{"n_layer": 12, "d_model": 64, "n_head": 4, "n_kv_head": 4, "head_dim": 32, "d_mlp": 256, "vocab_size": 32768, "activation": "squared_relu", "norm": "layernorm", "norm_place": "pre", "norm_eps": 1e-05, "positions": "learned", "qk_norm": false, "attn_scale": 0.177, "bias": "none", "tie_embeddings": true, "parallel_block": false, "init": "trunc", "init_std_qkv": 0.0845, "init_std_o": 0.105, "init_std_up": 0.121, "init_std_down": 0.121, "optimizer": "muon_variant", "lr": 0.00316, "beta1": 0.95, "weight_decay": 0.0, "lr_head": 0.00671, "warmup_steps": 200, "schedule": "wsd", "decay_fraction": 1.0, "decay_shape": "linear", "final_lr_fraction": 0.0, "batch_tokens": [8192, 16384, 32768], "seq_len": 1024, "doc_mask": true, "train_tokens": 147100000, "steps": 8247, "dataset": "wikipedia_en"}
Each number is 128 + 24 x the weight over its row's rms, rounded and kept within 0 to 255. Layers, rows and columns count from 0. The size above them is the row's rms in percent of the matrix's.

# layer 7 attention query, 128x64, rms 0.0843, rows 116-126, columns 0-63
size [ 98 101 107  89 102  89 108 104  99 110  92]
[[ 94 140 133 148 153 104 142 146 112 100 114 172 104 134 116 154 102 133 114  98 118 171 161 122 151 124  90 163 129 142 160 110 120  86 146 149 121  81 113 171 175 151 112 130 128 113 152 114 113 156 160 102 133 126 112 110 164 136 102 171 115 107 133 148]
 [142 158 104 125 109 112  93 144 122 175 126  91 151 119 134  86 137  92 155 127 148 122 162 138 157  97 166 113 169 140 114 107 148 143 107 169 156 150 129 167 117 105 146 145  76 136 122 109 148 147 144  99 117  95  79 121 122 130 159 155 122 119 121 122]
 [165  78 110 171 106 131  79 107 142 158 115 129  87 144 139 155 108 118 155 124 125 145 132 135 119 131 132 124 185 117 155 163 123 121 153 114 103 132 154 113 164 152 103 114  76 120 160 155 133 112 149  94 165 134 122 114 142 140 100 107 126 128 101 100]
 [117  99 126 125 123 158  94 123 161 136 138 156 104 139 147 117 130  91 132 105 165 148 110  74 130 132 164 147 154 107 125 188 123 132 111 138  73 151 120 158 104  96 127 113  98 125 100 131 143 109 102 175 147 136 100 149 123 157 145 140 123 137 143 172]
 [152 139 134 142  59 119 129 108 118 112 165 104 104 142 106 165 120 146 123 155 110 136 135 157 106 130  92  55 162 122 116 130 132 139 110 132 113 136 141 132 127 121 150 120 149 109 132 155 126 164 142 145 111 194  83 151 125  98 109 104 132 125 158 134]
 [125 159  87 107 113 146 121 132 130 162 113 156 118 159 178 101 120 120 154 115  79 150 104 144  95 149 114 161 120 146 112  90  92 161 105 119 108 146 129  93 111 139 134 153 101 123 158  85 150 146 125 188 104 124 125 136 153 141 143 148 149 110 113 117]
 [171 145 131 126  85  99 104 112 112 152 138 121 143 102 102  96 101 113 170 123 192 125  86 121 118 128 130 140 117 122 142 162 125 152  92 145 143 115 120 159 117 118 135 119 170 104 118 145  78  90 143 164  97 120 134 126 114 118 140 162 158 112 150 104]
 [122 109 132 127 128 138 155 145 152 124  98 162  90 126 139 122 110 144  96 125 184 155  88 111 151 133 127 157 164 130 110 125 144 166 101 149 188 145  88 114 119 165 142  92 162 133  97 138 114 114 107 144 137 139 110 105 151 126 103 145 153 104  86 148]
 [134 120 137 142 118 105 122 141  76 137 108 155 162 122 119 108 144 100  94 131 149 174 178 160 132 117 149 134 125 124 136 142 122 138 114  92 146  91 111 148  85 123 145 116 152 117 101 169  72  85 159 148  92 134 129 121 122 142 131 120 110 159 172 123]
 [111  73 139 138 148 166  88 104 100 128  90 111 163 136 135  94 130 148 114 128 167  93 131 119 187 120 148 128 155 128 137 144 162 104 167 123 119 153 133 127 140 164 165 104 102 129 181 153 118 131 123 137  95 139 139 136 115 142 125 113  90 138 121 148]
 [120 152 107  93 133 113 141 111 157 149 144 134 158  91 118 133 147 129  87 116 123 124 153 126 116 187 125 150 135 155 138 130 159 136 154 108 138 141 102 114 125 119  76 117 121 125 192 144 123 123 107  84 102 173 169 139 120  76 111 128 150 111 112 141]]
# layer 7 attention key, 128x64, rms 0.0838, rows 116-125, columns 0-63
size [103 103  95  86  99  87 106  90  97 100]
[[106 109 164 120 124  97 150  93 126 123 178 148 112 154 126 144 116 146 102 144  97 185  89  76 158 117  92 124 124 140 166 114 148 104 131 158 113 154 150  95 107 141 104 137 130 127 147 141 142 145 158 121 139  98 159 128 133  88  96 164 128 137 113 129]
 [115 137  63 149 151 143 138 151 149 123 138 136 136 112 160 127 143 122 148 118 177 145 125 129 174 117 184 131 176 124 112 137 135 100 101 121  96 149  96 102 137 109 125  98 120 167  80 144 141 146 105 109 111 112 136 156 140  74 121 119 100 128 120 116]
 [110  88 145 136  98 128  97 122 160 169 109 126 127 143 130 177 107 165 170 129 146  72 149 132 117 114 173 109 138 131 144 124 106 118 118 134 113 142 153 144 146 164 100 107  86  89 157 122 129 158 164 109 164 115 106 143 110 111 141  87 120 130 125 111]
 [103  82 143 110 115 148  89 100 127 137 124 131 136 130 112  89 108 128 149 138 139 143  73 123 156 166 145 127 151 152 139 194 126 174 110 171  93 157 127 152 133 135 140  99 102 118 146 134  83 122  86 111 147 117 107 132 111 147 132 114 126 160 129 133]
 [128 139 145 157 128 100 119 113 152 168 149 106  95 118 140 142 160 124 117  98 135 123 125 170  59  86  89 110 135  90 127 148 140 110 131 135 124 130 122  87 107 155 171 121 131 115 109 116 104 160 151 118 101 154 106 160 134 154 129 141 121 127 185 148]
 [174 151 123  94 125 172 154 132 153 158 122 153 128 104 135 119  97 145 167 123 115 126 124 124 170 141 119 135 144 110 168  76 114 117  69  89 115 147 147 112  95 107 132 100 131 116 134  92 150 109 104 132 115 109 136 116 171 141 104 139 137  82 122 139]
 [132 141 124 154 101  88 135 112 142 115 123 139 147  97 124 128 130  93  76  94 141 139 142 111  95 146 150 114 173 138 131 108  96 157 104 167 133 121  79 147 124 110 167 112 131 155 111 116  96  91 152 144  99 132 156  88 143 169 163 108 120 137 155 135]
 [100 108 125 133 107 126 125 107  92 111 116 124  96  95 156 130 144 126 166  99 177 145 140 128 148 140 108 103 149 136 146 141  88 168 114 143 141 116 159 128 137 120 181 107 155 123 137 179 126 126 101 123  89  73 126 121  91 132 145 178 152 123 144 140]
 [120 118 123 159  91 159 107 109 137 116 135 176 151 141  92 118 189  94  54 104 123 181 147 104 125 103 122 133 117 135  95 100 126 153 113 121 126 115 114  98 135 126 142 135 160 160  96 160 125  96 148 128 139 122 119 122 143 130 110 129 136 165 136 111]
 [123  81 124 137 116 128  74 151  71 157 145 122 152 143 133 120 111 131 153 104 144 147 133 143 125  84 148 147 118 153 121 190 134 105 144 120 107 154 116 117 156 115 109  81 136 136 168 146 113 130  97 159 116  93 149 112 149 108 147 105 125 168 127 107]]